config = dict(
    num_hidden_layers=8,
    hidden_size=160,
    num_attention_heads=2,
    num_key_value_heads=1,
    head_dim=64,
    intermediate_size=448,
    vocab_size=8192,
    hidden_act='swiglu',
    norm='rmsnorm',
    norm_place='pre',
    norm_eps=1e-05,
    positions='rope',
    rope_theta=1350.0,
    rope_fraction=1.0,
    qk_norm=False,
    attn_scale=0.125,
    bias='all',
    tie_word_embeddings=False,
    parallel_block=False,
    init='normal',
    init_std_qkv=0.0448,
    init_std_o=0.0557,
    init_std_up=0.0642,
    init_std_down=0.0642,
    optimizer='adam_hyperball',
    learning_rate=0.00343,
    lr_mult_o=0.796,
    beta1=0.9,
    lr_head=0.00357,
    warmup_steps=204,
    schedule='wsd',
    decay_fraction=1.0,
    decay_shape='linear',
    final_lr_fraction=0.0,
    batch_tokens=[16384, 32768],
    max_seq_len=2048,
    doc_mask=True,
    train_tokens=153400000,
    max_steps=6779,
    dataset='wikipedia_en',
)
Each number is 50 + 15 x the weight over its row's rms, rounded and kept within 0 to 99. Layers, rows and columns count from 0. The size before them is the row's rms in percent of the matrix's.

# layer 3 MLP up, 448x160, rms 0.0641, rows 246-275, columns 0-79
105:72 68 53 34 57 71 19 40 70 55 63 38 52 48 39 43 32 46 24 67 43 52 32 39 53 34 63 63 83 12 60 51 39 45 51 38 38 19 65 48 59 44 58 29 76 38 54 51 36 58 60 54 45 51 44 60 63 48 51 52 35 67 64 55 26 41 51 47 37 79 82 51 74 45 81 54 35 62 49 44
093:37 32 62 51 49 40 76 27 42 48 32 30 25 59 46 64 54 31 43 39 41 61 58 35 59 74 31 42 54 46 61 41 59 35 52 41 62 41 42 38 66 43 43 54 72 61 47 68 54 52 42 57 58 42 59 63 48 44 36 41 44 59 48 66 75 73 45 45 63 38 47 19 19 56 28 63 85 56 68 23
100:81 47 41 60 52 60 49 60 75 38 68 58 45 42 38 78 44 59 23 77 45 35 24 50 53 70 49 27 52 30 59 29 54 50 50 65 51 66 44 31 46 60 38 57 58 24 32 39 35 51 57 47 51 44 81 59 68 35 16 60 49 44 58 55 78 36 58 69 47 51 44 35 57 56 60 22 50 34 36 18
093:42 54 78 50 51 34 38 58 64 85 62 39 49 51 70 74 47 43 83 52 31 64 42 62 54 26 34 59 43 54 35 49 49 40 48 38 74 47 53 44 61 56 67 15 36 40 58 49 42 59 38 38 49 56 68 52 38 49 69 64 48 69 34 68 49 69 69 27 48 55 71 59 57 40 56 19 28 75 31 51
099:27 64 64 48 68 23 70 39 51 71 39 50 47 66 60 51 45 27 51 37 69 15 39 71 65 30 52 64 61 62 61 41 52 74 39 56 33 62 34 26 48 43 48 61 65 54 51 44 31 63 28 46 38 37 59 60 75 65 57 44 66 59 52 36 44 47 47 34 39 72 50 71 52 48 53 39 65 47 71 67
092:57 57 48 59 41 50 11 47 49 58 67 32 76 41 56 55 46 72 76 41 27 47 31 67 46 57 53 52 80 52 70 44 40 55 52 40 57 65 68 27 40 52 72 34 32 63 49 58 53 50 65 37 58 76 36 26 44 31 64 28 64 86 51 62 49 26 45 50 65 66 51 41 30 34 67 43 52 50 69 59
097:15 39 50 45 39 45 41 77 37 80 38 65 63 42 47 71 42 41 61 65 66 65 63 66 47 32 63 51 32 67 56 47 77 57 53 62 34 40 33 20 33 64 50 60 77 58 43 50 40 54 57 49 71 40 42 51 43 34 26 69 45 77 70 32 19 72 66 36 29 44 62 44 31 51 37 44 38 54 67 82
103:48 61 45 30 39 50 62 49 54 32 38 55 37 72 41 49 78 54 35 34 37 68 47 48 72 74 83 50 50 51 44 58 60 69 54 43 54 64 53 62 50 56 77 73 55 58 59 36 58 55 50 61 56 71 70 45 71 54 57 23 29 81 51 75 48 35 40 46 45 66 64 57 57 71 56 63 65 28 54 46
100:64 43 33 57 34 41 52 46 33 25 53 67 76 55 74 79 57 39 43 26 53 32 74 55 37 55 58 57 61 71 48 53 46 41 45 72 58 37 59 47 78 67 63 51 74 44 33 34 76 21 44 47 55 31 36 53 66 59 55 44 59 55 56 60 65 43 39 43 61 28 45 41 46 51 63 45 52 36 70 47
095:28 56 35 60 58 76 58 37 55 62 50 30 44 67 67 51 41 62 27 54 50 63 56 83 35 57 65 31 28 64 26 52 63 31 58 58 34 69 53 36 50 60 64 66 69 41 43 55 70 57 50 67 47 84 44 78 39 47 39 72 56 56 49 70 52 61 41 37 56 46 42 58 56 37 23 28 50 65 59 40
094:53 64 65 56 62 53 53 62 51 43 53 59 52 49 75 61 28 56 60 58 63 35 67 31 56 64 62 40 61 58 72 42 57 50 42 41 42 93 44 24 72 68 35 48 30 57 53 27 29 48 19 53 51 52 59 60 61 40 86 32 62 50 32 64 36 51 63 31 59 51 71 60 25 49 43 45 53 54 74 75
103:33 72 43 59 84 46 62 47 50 44 46 53 69 57 50 38 62 48 62 47 56 19 71 57 68 61 84 42 26 23 26 45 29 63 48 45 66 44 58 39 38 52 23 45 43 43 57 45 46 57 49 33 38 56 29 76 64 41 27 33 23 27 41 55 52 55 66 46 58 56 41 41 49 34 67 66 51 68 57 12
109:75 47 57 53 70 19 54 53 48 39 54 63 42 63 38 19 76 59 38 62 49 71 37 48 52 27 66 50 69 35 61 43 55 62 37 51 58 61 40 40 56 24 68 33 71 42 43 57 61 49 34 46 56 54 40 50 38 36 50 37 79 40 53 44 42 11 54 75 42 46 78 32 46 58 32 38 50 55 00 33
095:35 28 41 40 39 43 68 55 80 38 54 42 82 53 38 45 59 50 69 18 71 61 21 49 44 35 82 77 39 56 34 56 31 60 64 34 44 45 49 54 29 43 61 40 20 53 55 59 62 48 49 71 73 54 64 47 65 85 51 36 42 49 56 42 45 53 42 38 60 78 57 44 65 56 37 65 56 56 39 35
102:37 66 25 47 28 61 38 65 45 40 57 37 58 81 39 68 79 38 21 53 29 54 62 67 34 51 57 54 38 63 43 74 67 23 38 60 62 54 46 48 44 77 61 62 57 36 47 60 52 60 34 42 13 49 53 47 58 17 46 30 45 37 74 53 74 55 49 38 34 40 43 52 53 35 50 54 41 62 71 79
104:67 68 43 37 49 66 55 48 64 49 50 39 42 63 88 57 38 22 34 23 64 68 31 58 27 48 37 67 57 47 63 61 55 36 58 43 40 68 64 41 62 62 44 71 75 43 50 52 52 32 28 43 48 42 52 67 61 47 61 60 63 42 56 86 48 75 34 68 60 72 39 64 40 50 58 64 70 60 51 29
092:48 57 47 38 91 30 48 54 37 30 55 87 51 51 31 60 73 56 47 40 41 57 50 35 36 36 43 36 21 43 54 58 51 30 51 37 25 45 50 52 36 49 61 50 40 25 34 60 21 39 54 40 28 57 59 59 41 50 78 75 54 66 51 33 58 65 61 52 38 45 57 47 44 75 46 76 11 65 28 56
095:39 37 61 50 58 56 64 62 44 36 54 64 37 47 60 46 39 51 25 62 47 57 35 78 38 51 60 26 59 32 32 33 48 62 38 52 62 18 54 95 48 39 48 60 36 54 31 43 57 70 60 31 77 57 48 45 48 70 48 57 47 29 20 67 75 40 80 47 52 34 72 51 55 33 17 51 28 89 57 65
101:52 76 59 56 53 34 56 52 42 12 74 62 37 52 65 52 40 38 52 55 57 55 39 49 36 52 36 67 49 59 38 39 42 78 55 61 21 46 53 14 32 48 36 34 50 53 64 62 64 46 43 53 63 26 40 51 38 38 61 42 31 56 42 65 32 51 53 74 25 60 39 30 26 55 45 48 68 57 67 48
099:29 74 11 53 54 77 29 52 47 39 71 31 50 51 75 50 71 66 61 32 33 46 40 65 31 51 50 36 68 57 22 62 18 63 55 12 46 58 44 59 46 74 60 37 72 46 62 37 51 47 27 55 59 53 63 45 08 42 67 37 71 47 41 48 30 58 45 59 44 36 55 67 42 40 41 39 53 42 45 54
094:71 61 51 45 61 51 57 53 44 68 50 49 56 43 60 57 45 31 46 72 32 43 58 99 73 29 23 82 57 74 44 81 39 53 37 35 59 49 25 62 55 23 52 55 27 49 52 42 49 38 36 53 43 76 61 53 54 53 51 78 33 63 21 58 46 46 74 52 66 61 42 64 54 37 34 36 55 46 63 26
100:49 47 51 40 60 54 31 64 33 23 49 28 47 47 43 47 84 54 57 45 46 35 81 63 76 67 37 36 51 54 28 49 51 71 48 65 47 56 72 50 59 60 71 48 65 52 40 40 46 67 40 42 29 50 65 29 77 52 58 59 55 31 37 11 67 63 86 06 68 61 50 43 14 44 41 39 46 61 16 47
114:49 08 41 54 53 54 53 50 74 45 44 19 38 61 48 84 38 63 48 40 48 32 61 31 38 56 71 46 57 57 29 45 70 56 66 55 55 51 52 68 56 52 43 59 43 53 28 18 30 25 38 42 51 47 78 43 49 38 32 67 60 50 65 41 61 44 58 52 53 49 43 73 43 38 50 70 50 24 34 69
097:49 51 67 72 41 25 48 60 41 35 76 49 84 58 48 65 46 47 54 55 59 38 49 69 66 46 40 31 49 46 70 64 30 53 59 47 66 40 52 47 46 46 46 32 34 39 48 40 67 75 42 53 68 49 84 70 37 42 14 35 49 66 36 76 53 50 66 27 62 42 70 68 47 55 59 58 42 39 49 60
095:70 46 53 35 63 42 57 41 78 72 45 46 58 64 38 63 59 52 71 72 40 46 73 59 70 42 50 64 56 11 76 53 63 64 33 61 88 73 42 80 79 42 47 33 38 63 31 50 61 64 77 45 65 66 52 31 45 54 67 49 47 15 64 52 67 53 48 57 51 23 39 43 56 27 45 74 58 35 53 67
097:55 80 52 47 54 47 57 56 73 30 55 37 71 40 50 33 62 42 55 39 42 30 90 40 28 70 59 51 35 49 62 46 44 62 56 54 62 95 17 72 64 46 63 59 58 23 34 33 39 61 55 44 36 56 61 45 56 44 57 26 24 59 46 41 60 82 70 54 46 50 36 60 55 61 64 73 32 64 46 33
110:33 59 89 49 79 52 48 65 52 55 57 74 43 33 49 64 55 40 46 68 79 42 28 55 54 37 56 42 37 34 66 47 62 55 36 33 36 57 27 56 26 58 80 53 32 76 48 68 43 42 48 60 59 31 64 50 51 40 59 74 53 57 85 43 31 64 92 77 32 52 44 60 69 84 47 33 50 69 41 60
102:41 42 43 71 72 86 46 44 61 43 47 44 52 49 35 44 31 80 52 52 57 55 32 39 56 33 47 87 70 31 07 53 30 56 63 49 63 39 39 62 45 70 49 42 47 28 31 61 96 45 59 82 65 71 31 31 57 39 62 40 59 63 46 50 55 48 39 40 38 53 41 59 52 61 46 30 72 57 62 13
102:06 50 51 49 92 64 58 69 40 24 27 63 21 53 49 59 42 58 49 49 48 38 28 43 39 44 47 43 41 33 61 74 69 38 40 38 32 60 42 54 59 62 49 41 39 64 51 71 69 50 53 55 39 56 47 84 86 57 29 37 34 39 44 69 38 26 64 43 35 54 19 38 44 49 61 44 52 62 24 59
102:41 46 43 61 60 25 50 18 56 66 29 48 51 45 56 46 33 69 58 42 58 33 59 53 79 36 45 58 68 34 67 57 11 74 40 15 35 49 68 55 54 36 32 51 52 62 55 65 19 46 22 37 53 60 38 44 55 69 80 49 29 37 48 37 47 43 51 76 70 45 64 44 78 64 23 44 39 40 50 74
# layer 3 MLP down (transposed), 448x160, rms 0.0643, rows 246-274, columns 0-79
107:37 48 64 39 50 43 44 59 50 55 52 44 41 23 67 67 44 39 35 49 32 35 46 47 58 29 36 42 56 65 81 58 46 54 44 73 56 32 74 38 69 22 66 79 43 65 57 60 47 59 29 50 29 48 67 40 33 57 59 63 29 47 41 69 63 53 91 48 29 58 17 60 36 38 57 76 38 82 66 58
095:61 21 20 61 32 32 81 69 63 51 45 53 35 56 43 33 54 48 53 43 70 66 44 28 51 50 67 54 35 54 43 57 49 50 77 37 43 60 36 33 60 20 51 43 41 54 28 39 41 40 58 48 63 34 95 75 33 47 42 48 55 31 62 52 39 33 32 50 53 33 37 23 53 75 66 54 63 37 00 76
106:63 40 47 58 57 66 30 66 29 18 37 84 52 47 67 52 59 40 47 44 62 48 64 47 60 39 83 57 66 84 28 55 62 51 63 64 39 79 51 44 36 58 53 55 69 26 58 70 64 41 58 47 30 60 58 39 70 27 47 85 31 43 57 59 83 64 31 71 25 46 46 51 50 48 60 36 43 58 53 80
099:39 50 50 59 42 40 64 34 40 51 52 47 27 37 70 51 63 79 59 34 50 41 64 34 33 54 51 44 68 76 58 67 39 46 60 60 59 50 59 26 47 34 66 71 64 60 82 52 46 33 75 33 58 40 29 47 42 45 33 24 66 43 64 52 57 60 44 66 57 55 61 60 48 41 54 58 31 43 35 27
100:40 58 54 65 74 51 55 32 69 39 55 35 35 55 54 41 45 47 83 54 79 41 53 41 62 63 36 38 26 51 51 42 83 72 48 67 34 17 66 48 32 40 65 47 40 65 31 42 53 31 69 70 37 88 53 45 50 36 64 57 42 44 61 43 25 43 47 77 51 65 56 42 76 60 41 53 41 32 55 44
094:53 43 33 36 72 75 42 42 38 26 43 56 57 47 73 32 40 45 46 76 67 23 38 37 47 57 51 51 36 58 55 46 55 03 54 94 39 45 42 37 26 49 45 50 45 46 77 48 30 37 60 55 55 72 44 61 60 55 61 62 36 51 54 39 31 61 62 45 63 55 59 55 57 68 50 45 41 66 42 44
095:42 88 45 45 41 38 64 60 45 57 53 18 39 52 47 67 39 63 55 46 33 50 73 30 56 45 54 32 62 48 43 40 65 24 92 30 31 36 49 71 41 61 46 49 64 68 26 56 54 31 63 48 44 50 51 54 61 47 68 58 39 46 43 24 24 42 50 45 18 82 48 49 62 37 62 25 50 58 55 73
094:45 51 43 68 53 47 56 29 64 76 50 60 47 52 61 46 76 43 57 63 30 70 58 60 51 70 67 56 39 46 64 64 51 83 48 48 48 51 39 47 56 49 53 38 60 53 47 43 43 43 72 79 76 59 57 42 74 25 60 58 23 51 37 23 40 41 79 52 55 57 59 40 55 48 02 54 44 56 64 33
095:48 43 56 74 68 57 60 46 65 52 32 43 58 53 50 38 72 39 56 67 65 47 49 39 55 50 47 81 05 30 53 44 43 59 58 49 60 28 60 45 41 31 56 18 46 77 38 48 41 45 66 63 52 58 60 79 66 51 49 45 42 40 34 42 58 58 35 41 63 34 52 66 46 42 40 59 79 28 20 23
100:45 55 74 77 50 46 51 55 53 45 44 64 37 34 56 46 48 29 62 51 65 53 36 48 45 42 49 66 44 74 52 30 63 35 30 33 38 63 43 59 58 66 57 80 54 58 33 34 54 46 44 57 58 37 63 73 46 46 54 41 44 61 53 33 69 49 59 70 66 61 47 40 40 75 65 17 57 63 97 46
093:41 45 64 43 36 53 82 60 35 72 32 61 54 42 73 44 46 50 63 38 74 26 30 52 44 51 68 40 38 21 41 61 47 71 23 10 40 35 74 52 63 30 53 75 19 48 53 52 35 53 66 47 32 45 45 57 63 40 24 62 65 41 70 31 41 55 38 56 46 15 64 59 67 51 81 55 40 47 36 47
103:34 42 54 29 79 49 42 43 33 40 43 34 49 49 75 64 30 29 65 36 66 63 75 56 46 68 49 50 53 30 86 72 40 75 67 57 76 74 50 41 53 57 18 32 21 62 74 50 56 73 49 25 30 26 41 49 47 66 43 54 44 40 55 67 35 29 47 20 41 43 60 67 61 58 52 36 47 47 46 47
105:54 26 37 53 51 64 43 51 54 61 41 52 46 48 55 55 37 47 60 44 36 56 38 50 53 29 43 58 66 45 21 59 38 43 48 72 38 50 65 65 75 58 84 61 57 71 32 54 45 47 54 33 40 53 50 05 57 69 47 41 58 67 42 40 25 36 48 37 12 38 57 51 37 47 51 61 39 55 60 55
097:41 38 60 38 53 49 40 87 26 33 55 47 40 50 40 22 56 40 56 23 41 46 82 47 22 49 73 65 34 36 52 55 75 36 55 59 27 62 54 47 25 60 27 41 32 55 51 45 98 43 39 55 53 53 30 58 87 51 57 58 56 43 44 43 52 48 31 66 11 63 68 32 32 26 29 76 57 41 42 55
095:39 59 57 57 57 59 39 76 48 44 37 49 52 58 34 44 56 77 75 46 59 39 62 29 44 68 42 45 48 39 52 49 61 39 46 52 35 31 30 52 05 32 58 41 44 49 67 59 22 38 47 42 46 50 67 29 45 78 53 56 43 23 42 60 51 74 11 31 68 59 39 47 44 51 23 33 45 68 49 50
099:16 24 42 21 55 44 62 58 41 55 46 90 52 35 59 40 65 27 60 34 45 50 67 57 67 46 66 36 41 59 35 63 53 57 67 22 53 38 44 69 65 50 79 38 38 67 59 59 58 44 69 62 49 59 29 55 46 46 23 62 54 27 45 76 56 40 31 68 64 38 54 35 50 63 38 57 63 79 22 71
093:56 35 42 53 72 54 68 63 56 45 72 28 31 43 49 27 63 54 41 62 42 44 80 47 87 55 61 73 52 41 45 47 65 69 45 47 80 64 62 66 60 31 61 68 48 13 56 49 51 28 72 44 45 37 41 60 56 48 44 56 57 51 56 70 60 38 76 63 50 49 65 58 33 30 75 60 47 74 44 78
100:76 55 68 53 45 86 53 56 62 52 57 43 36 53 46 45 78 75 56 44 68 36 52 38 50 47 37 69 79 57 54 31 65 45 66 51 34 79 55 55 22 56 49 81 59 59 53 36 46 45 60 32 31 40 48 37 53 48 58 38 76 49 49 78 50 39 63 61 63 53 59 40 30 41 05 77 66 41 57 54
098:54 85 42 40 63 66 55 49 68 48 28 83 44 31 45 51 71 43 59 70 40 56 61 38 64 58 63 47 48 42 58 44 70 61 57 54 46 42 55 48 77 29 34 25 50 54 61 66 95 32 41 58 32 49 35 70 50 55 48 51 76 65 39 61 48 46 48 54 39 44 55 72 37 30 62 57 48 53 39 60
099:28 53 32 66 23 45 52 55 24 38 58 29 53 48 47 58 77 55 72 39 65 61 49 44 46 47 57 45 42 44 61 67 67 49 52 84 58 63 40 55 43 63 31 46 61 63 55 20 61 56 47 60 56 65 53 46 50 68 38 48 51 37 43 43 34 94 44 53 58 23 49 41 45 61 75 72 61 45 33 45
101:25 56 58 43 48 40 48 58 68 60 63 62 52 48 48 48 26 65 64 56 57 71 84 50 59 57 48 21 32 56 56 46 35 73 41 42 78 38 72 41 51 41 42 43 21 57 69 71 34 63 54 46 38 32 53 69 66 61 48 51 86 64 61 14 68 41 42 32 48 36 63 14 59 27 46 78 63 59 53 19
102:57 47 74 40 60 48 49 36 56 44 53 90 33 39 74 39 47 33 39 48 78 43 48 57 47 72 76 47 54 14 65 43 49 49 57 33 66 91 54 29 60 55 55 47 44 56 31 67 63 56 40 52 46 76 51 38 38 55 77 42 66 38 27 68 55 53 82 65 26 37 49 62 25 62 43 37 57 46 35 50
109:52 73 60 46 35 60 38 52 52 42 72 42 51 59 47 33 68 33 52 42 63 58 66 22 60 32 35 54 64 57 53 46 32 49 38 51 51 62 78 53 51 40 56 16 38 68 57 42 36 30 34 40 84 22 44 41 30 58 62 76 48 68 79 55 43 66 23 57 30 44 40 49 26 40 37 46 78 32 59 56
095:52 41 30 38 52 59 45 59 58 81 55 10 26 65 41 49 61 62 57 34 70 65 62 53 71 54 23 70 53 65 41 60 47 56 38 51 76 36 62 43 34 54 61 33 63 07 36 44 43 53 40 61 83 56 49 65 55 50 68 53 44 38 23 47 43 66 44 54 31 57 60 67 16 70 14 38 48 60 43 38
093:39 55 49 74 41 61 57 81 46 59 45 27 46 65 48 47 37 41 63 75 52 47 56 39 40 51 69 69 62 30 48 58 46 55 75 36 40 29 47 61 46 57 61 50 57 35 41 49 34 47 53 49 40 60 37 38 36 65 51 43 69 48 78 52 59 56 34 51 69 44 39 66 54 49 04 44 27 47 30 42
098:35 57 41 50 54 52 24 44 39 38 54 41 45 33 65 46 44 38 68 65 35 49 34 61 50 47 24 68 48 34 46 24 50 49 62 41 30 57 57 53 63 55 52 49 50 70 45 50 45 43 55 73 40 21 65 24 45 56 46 35 47 25 38 45 43 53 36 56 30 43 60 34 70 67 48 48 48 69 66 61
105:42 52 50 58 53 32 49 37 72 69 57 62 43 20 52 83 69 31 46 42 82 55 46 51 27 52 55 63 59 63 29 66 57 74 46 53 58 09 79 38 37 50 25 74 45 51 56 48 47 51 33 74 61 38 45 44 72 69 30 44 31 43 37 40 32 44 80 42 49 48 46 53 41 50 47 43 61 48 82 37
097:76 79 52 50 55 54 61 73 69 58 48 39 55 57 57 49 57 32 46 27 62 50 31 48 77 45 29 13 48 40 51 61 61 45 51 80 65 57 42 49 28 45 49 44 43 43 32 52 99 58 49 61 56 72 52 29 49 37 76 37 72 43 41 68 51 39 50 65 49 26 59 43 60 47 54 43 53 48 53 51
092:63 28 47 55 29 59 74 44 35 30 46 44 41 61 57 35 64 57 76 55 83 56 39 50 55 46 69 46 35 38 55 53 41 43 44 29 61 51 74 41 67 52 62 28 56 34 56 21 70 26 34 53 46 47 74 55 46 54 30 51 11 59 38 56 66 77 49 51 56 61 56 33 36 42 63 60 65 68 63 54
# layer 3 MLP gate, 448x160, rms 0.0641, rows 247-275, columns 0-79
103:50 48 58 51 42 36 34 51 30 55 61 28 61 31 56 56 53 54 61 57 49 48 44 39 51 45 50 70 63 38 63 55 39 47 63 24 80 21 50 63 32 20 37 53 23 38 45 58 43 37 41 58 42 49 38 48 58 63 38 62 29 50 39 65 42 33 66 43 37 73 46 67 36 51 39 41 30 62 28 30
091:46 23 61 47 48 43 51 17 65 49 42 67 43 65 69 71 39 41 64 26 66 58 75 71 49 45 37 24 56 33 57 40 55 66 70 40 46 45 54 42 48 56 42 27 18 39 43 29 39 55 66 40 54 55 35 43 43 69 21 55 50 70 83 49 64 35 56 26 48 43 63 46 58 48 27 73 64 63 57 34
095:58 51 58 56 52 44 57 19 55 47 45 58 13 43 69 74 55 59 60 28 90 49 73 67 55 62 41 56 42 53 57 77 30 62 32 35 47 56 55 37 16 37 43 58 41 56 72 64 59 62 59 55 49 52 61 35 32 51 37 40 36 94 73 49 36 52 67 54 59 54 24 50 28 50 79 53 51 50 56 27
102:54 35 63 62 61 49 48 44 35 37 52 30 73 28 63 62 52 46 72 33 47 53 70 37 61 52 63 43 41 47 34 40 42 72 52 45 63 21 47 38 45 68 24 56 55 59 53 37 73 64 56 71 33 66 71 17 37 36 46 41 64 30 49 45 26 54 41 29 41 42 37 57 48 21 52 37 60 28 32 52
092:41 32 37 59 54 63 50 42 61 44 57 31 13 60 30 71 61 48 44 80 61 53 38 42 34 64 53 79 59 53 47 41 58 26 62 56 27 67 38 53 49 80 72 38 75 62 49 31 57 44 49 17 40 33 44 33 57 24 20 58 67 42 33 30 46 29 60 37 29 42 35 44 58 40 70 53 75 45 48 41
093:40 85 62 49 20 23 47 36 42 45 38 50 51 70 49 72 39 42 69 38 66 53 66 49 31 40 75 60 56 22 75 71 60 40 58 36 44 37 32 47 60 60 64 29 33 24 39 65 49 60 48 70 29 45 83 52 55 52 34 36 60 52 43 55 41 47 63 60 60 55 67 45 39 52 43 45 50 47 44 57
098:42 24 76 40 73 74 56 43 38 65 32 50 73 61 47 26 61 42 43 46 49 55 50 89 46 13 51 52 56 42 52 36 63 64 39 68 41 41 54 58 76 44 58 71 54 72 65 32 46 42 52 33 59 36 80 66 63 28 47 49 57 79 48 57 32 53 61 54 69 57 66 40 49 32 42 44 55 28 32 50
093:93 54 34 44 57 60 33 40 61 53 58 51 49 24 69 51 27 49 38 47 46 56 41 71 38 43 56 55 52 47 46 38 38 23 47 52 58 37 32 70 50 41 70 39 30 50 75 41 54 29 76 43 58 44 27 50 16 58 32 40 45 47 81 35 79 50 48 44 59 61 59 51 84 31 35 52 39 43 64 61
103:52 63 72 50 74 34 68 56 37 50 45 29 48 84 47 46 48 64 63 47 68 41 72 53 40 64 60 52 13 42 59 65 73 70 60 59 50 63 43 66 34 54 43 56 59 59 51 75 49 57 49 31 65 46 52 53 38 74 15 54 63 29 51 65 61 31 68 25 59 52 56 33 37 49 56 08 72 51 53 29
092:72 42 53 47 17 49 60 34 81 71 32 53 52 75 68 38 43 55 56 53 32 41 50 54 42 62 47 62 28 56 30 50 57 47 38 37 74 50 56 71 63 57 28 62 48 32 41 55 43 57 61 60 56 42 56 68 50 74 44 53 35 52 47 68 61 58 81 43 55 39 47 47 09 49 60 66 70 35 61 62
103:00 44 57 50 49 52 69 67 53 51 67 36 46 44 30 43 57 62 44 19 27 46 75 35 28 39 37 65 43 79 38 52 38 51 56 30 80 58 32 34 42 66 29 38 49 29 38 46 39 62 74 44 37 26 41 61 52 54 41 65 67 44 51 66 61 33 57 41 23 40 54 43 62 38 45 60 42 56 53 74
106:45 53 51 49 56 57 45 58 54 57 42 54 52 80 40 44 46 51 62 55 23 68 46 53 66 43 38 55 50 59 32 77 78 51 60 73 55 34 40 26 67 50 52 37 30 49 69 71 58 55 41 52 25 38 36 62 62 78 61 63 16 67 44 63 49 80 71 63 44 50 36 64 46 63 40 52 31 58 20 51
099:74 51 65 55 43 75 54 44 49 58 46 46 47 41 53 30 47 37 54 44 49 29 53 52 36 33 44 49 39 40 57 34 83 58 50 47 27 43 40 46 31 64 72 47 41 54 52 56 42 48 60 38 47 73 19 33 60 56 38 37 45 25 25 28 43 29 21 31 35 62 57 75 61 56 58 32 33 60 45 55
102:52 69 42 61 59 56 38 54 49 57 47 36 50 50 45 25 42 34 36 69 54 40 63 60 37 48 61 36 40 36 49 49 40 07 50 30 69 16 42 31 52 51 73 61 59 35 67 53 76 76 45 45 36 62 40 46 33 37 26 46 41 24 61 33 60 44 17 33 52 44 55 54 54 48 50 70 70 48 43 83
105:42 30 53 61 40 60 42 79 29 84 61 55 29 49 70 42 55 49 76 30 54 45 51 56 58 45 32 51 81 48 39 72 42 76 57 71 24 49 47 33 22 36 66 46 40 54 64 52 47 62 63 64 50 32 80 72 64 43 49 54 71 60 74 73 64 58 41 48 74 58 54 53 69 38 33 48 60 58 29 42
095:54 63 60 50 65 47 51 72 24 27 15 49 42 69 30 40 62 42 40 47 64 55 32 46 69 21 32 59 74 37 31 47 50 28 77 44 30 62 48 56 40 58 48 34 50 43 67 34 46 55 48 67 56 38 34 80 64 39 33 46 61 49 64 44 37 25 47 49 61 45 47 56 43 34 48 62 29 71 24 36
093:60 37 53 30 24 47 52 43 46 34 57 62 38 64 58 38 40 43 40 69 61 45 44 36 36 61 38 65 59 55 09 51 47 42 60 68 70 84 55 49 54 57 40 37 72 30 69 55 49 66 81 89 44 43 53 61 34 51 38 47 68 39 51 68 63 64 35 44 57 72 20 54 48 16 15 41 79 56 88 43
104:43 60 25 43 60 40 83 67 37 25 66 38 34 50 26 50 38 40 42 57 75 30 41 84 40 48 40 71 26 67 39 41 66 48 53 62 29 57 24 18 28 80 27 43 50 59 56 54 68 58 50 51 48 33 55 66 38 52 22 24 46 73 49 43 38 60 47 72 40 68 36 40 45 36 52 46 61 63 52 39
107:57 44 55 71 57 65 36 62 62 56 37 72 85 78 49 36 63 68 42 40 39 45 40 50 66 31 46 18 56 49 40 45 74 54 67 41 38 29 76 24 37 59 08 40 64 39 48 36 58 38 46 32 56 49 18 60 57 31 55 45 27 45 27 51 50 44 75 50 58 33 67 38 53 37 30 58 30 34 17 71
099:34 64 37 34 62 64 07 62 36 51 51 43 55 59 53 53 36 53 43 43 76 35 23 48 52 40 57 57 78 42 56 43 33 54 73 44 61 48 47 69 43 58 44 63 36 39 65 43 73 47 48 61 59 61 27 47 58 51 56 25 25 52 54 29 78 49 44 60 70 63 42 66 76 59 61 55 60 73 58 51
094:40 35 25 66 32 54 41 59 35 29 60 41 58 26 50 46 53 47 33 38 47 51 72 25 52 59 27 81 71 65 74 54 42 52 76 56 54 22 65 49 64 70 47 50 76 28 39 47 30 60 44 55 46 68 66 28 36 58 61 64 71 67 58 33 49 17 65 32 28 34 55 72 52 25 62 48 48 54 42 33
110:46 40 43 42 56 63 41 42 59 82 41 52 99 48 44 62 52 64 63 42 66 54 52 55 53 57 49 42 35 49 70 53 65 66 65 39 43 42 41 44 30 85 55 43 39 28 52 60 25 59 53 34 61 55 31 46 23 44 54 37 37 62 56 51 46 44 81 38 38 50 39 36 64 39 24 63 36 27 16 55
096:52 54 52 12 55 53 71 61 46 35 64 58 46 58 82 51 64 51 33 32 16 47 59 58 63 30 67 83 58 32 59 50 62 51 60 26 44 51 33 27 29 67 50 39 74 52 48 21 43 65 30 36 52 61 48 64 54 68 59 63 81 58 71 51 56 62 47 41 55 32 66 30 38 27 50 66 59 47 75 51
099:66 41 65 48 53 31 74 35 55 67 42 62 51 51 53 70 58 26 43 59 37 71 37 50 75 58 50 39 46 30 37 54 44 47 49 62 36 49 74 60 51 50 31 57 26 64 73 68 29 26 66 38 75 70 56 49 45 13 44 63 52 56 67 44 20 39 46 40 56 39 45 41 33 20 57 73 50 34 67 26
096:41 48 62 64 41 54 21 59 49 48 37 72 45 57 69 52 69 62 44 30 33 45 42 37 42 69 24 25 40 59 44 62 46 74 66 64 27 58 30 44 63 36 67 65 68 46 28 42 53 64 79 45 26 44 61 68 43 43 52 51 42 43 80 32 54 36 44 60 47 55 70 51 54 61 58 27 32 53 58 31
106:27 30 48 49 29 66 78 22 67 50 57 54 44 67 32 55 37 37 47 49 58 50 49 36 50 47 49 46 41 79 57 59 57 41 57 43 60 46 24 45 48 32 48 62 55 61 34 32 42 59 65 14 07 49 47 46 63 75 18 55 59 30 31 52 63 64 62 09 07 44 46 41 37 62 52 84 54 82 40 72
103:51 62 81 35 44 45 48 62 74 69 54 34 28 70 50 64 97 54 64 49 68 67 48 56 34 54 46 46 48 50 20 44 59 37 39 69 70 58 60 58 36 31 26 51 40 53 28 26 78 62 63 41 35 45 38 56 56 41 64 44 47 40 56 43 22 67 37 21 45 83 48 54 68 66 61 40 25 55 61 58
101:37 33 22 74 48 42 56 47 49 51 62 43 50 59 30 47 54 27 68 41 15 53 62 54 50 56 33 36 24 44 74 57 44 37 54 39 35 72 45 67 51 28 19 51 58 63 72 59 70 60 52 26 41 54 61 70 48 58 31 32 42 49 58 47 10 18 48 45 27 33 50 69 38 68 44 45 43 45 33 38
098:34 36 32 70 48 64 41 47 48 78 51 43 62 23 74 58 63 35 29 35 38 43 64 59 21 39 62 61 55 51 24 51 52 43 43 39 47 78 60 19 28 60 46 37 31 52 52 24 77 42 72 32 66 54 50 62 39 54 45 25 29 57 69 37 31 41 53 33 30 57 75 74 63 60 40 32 47 54 70 37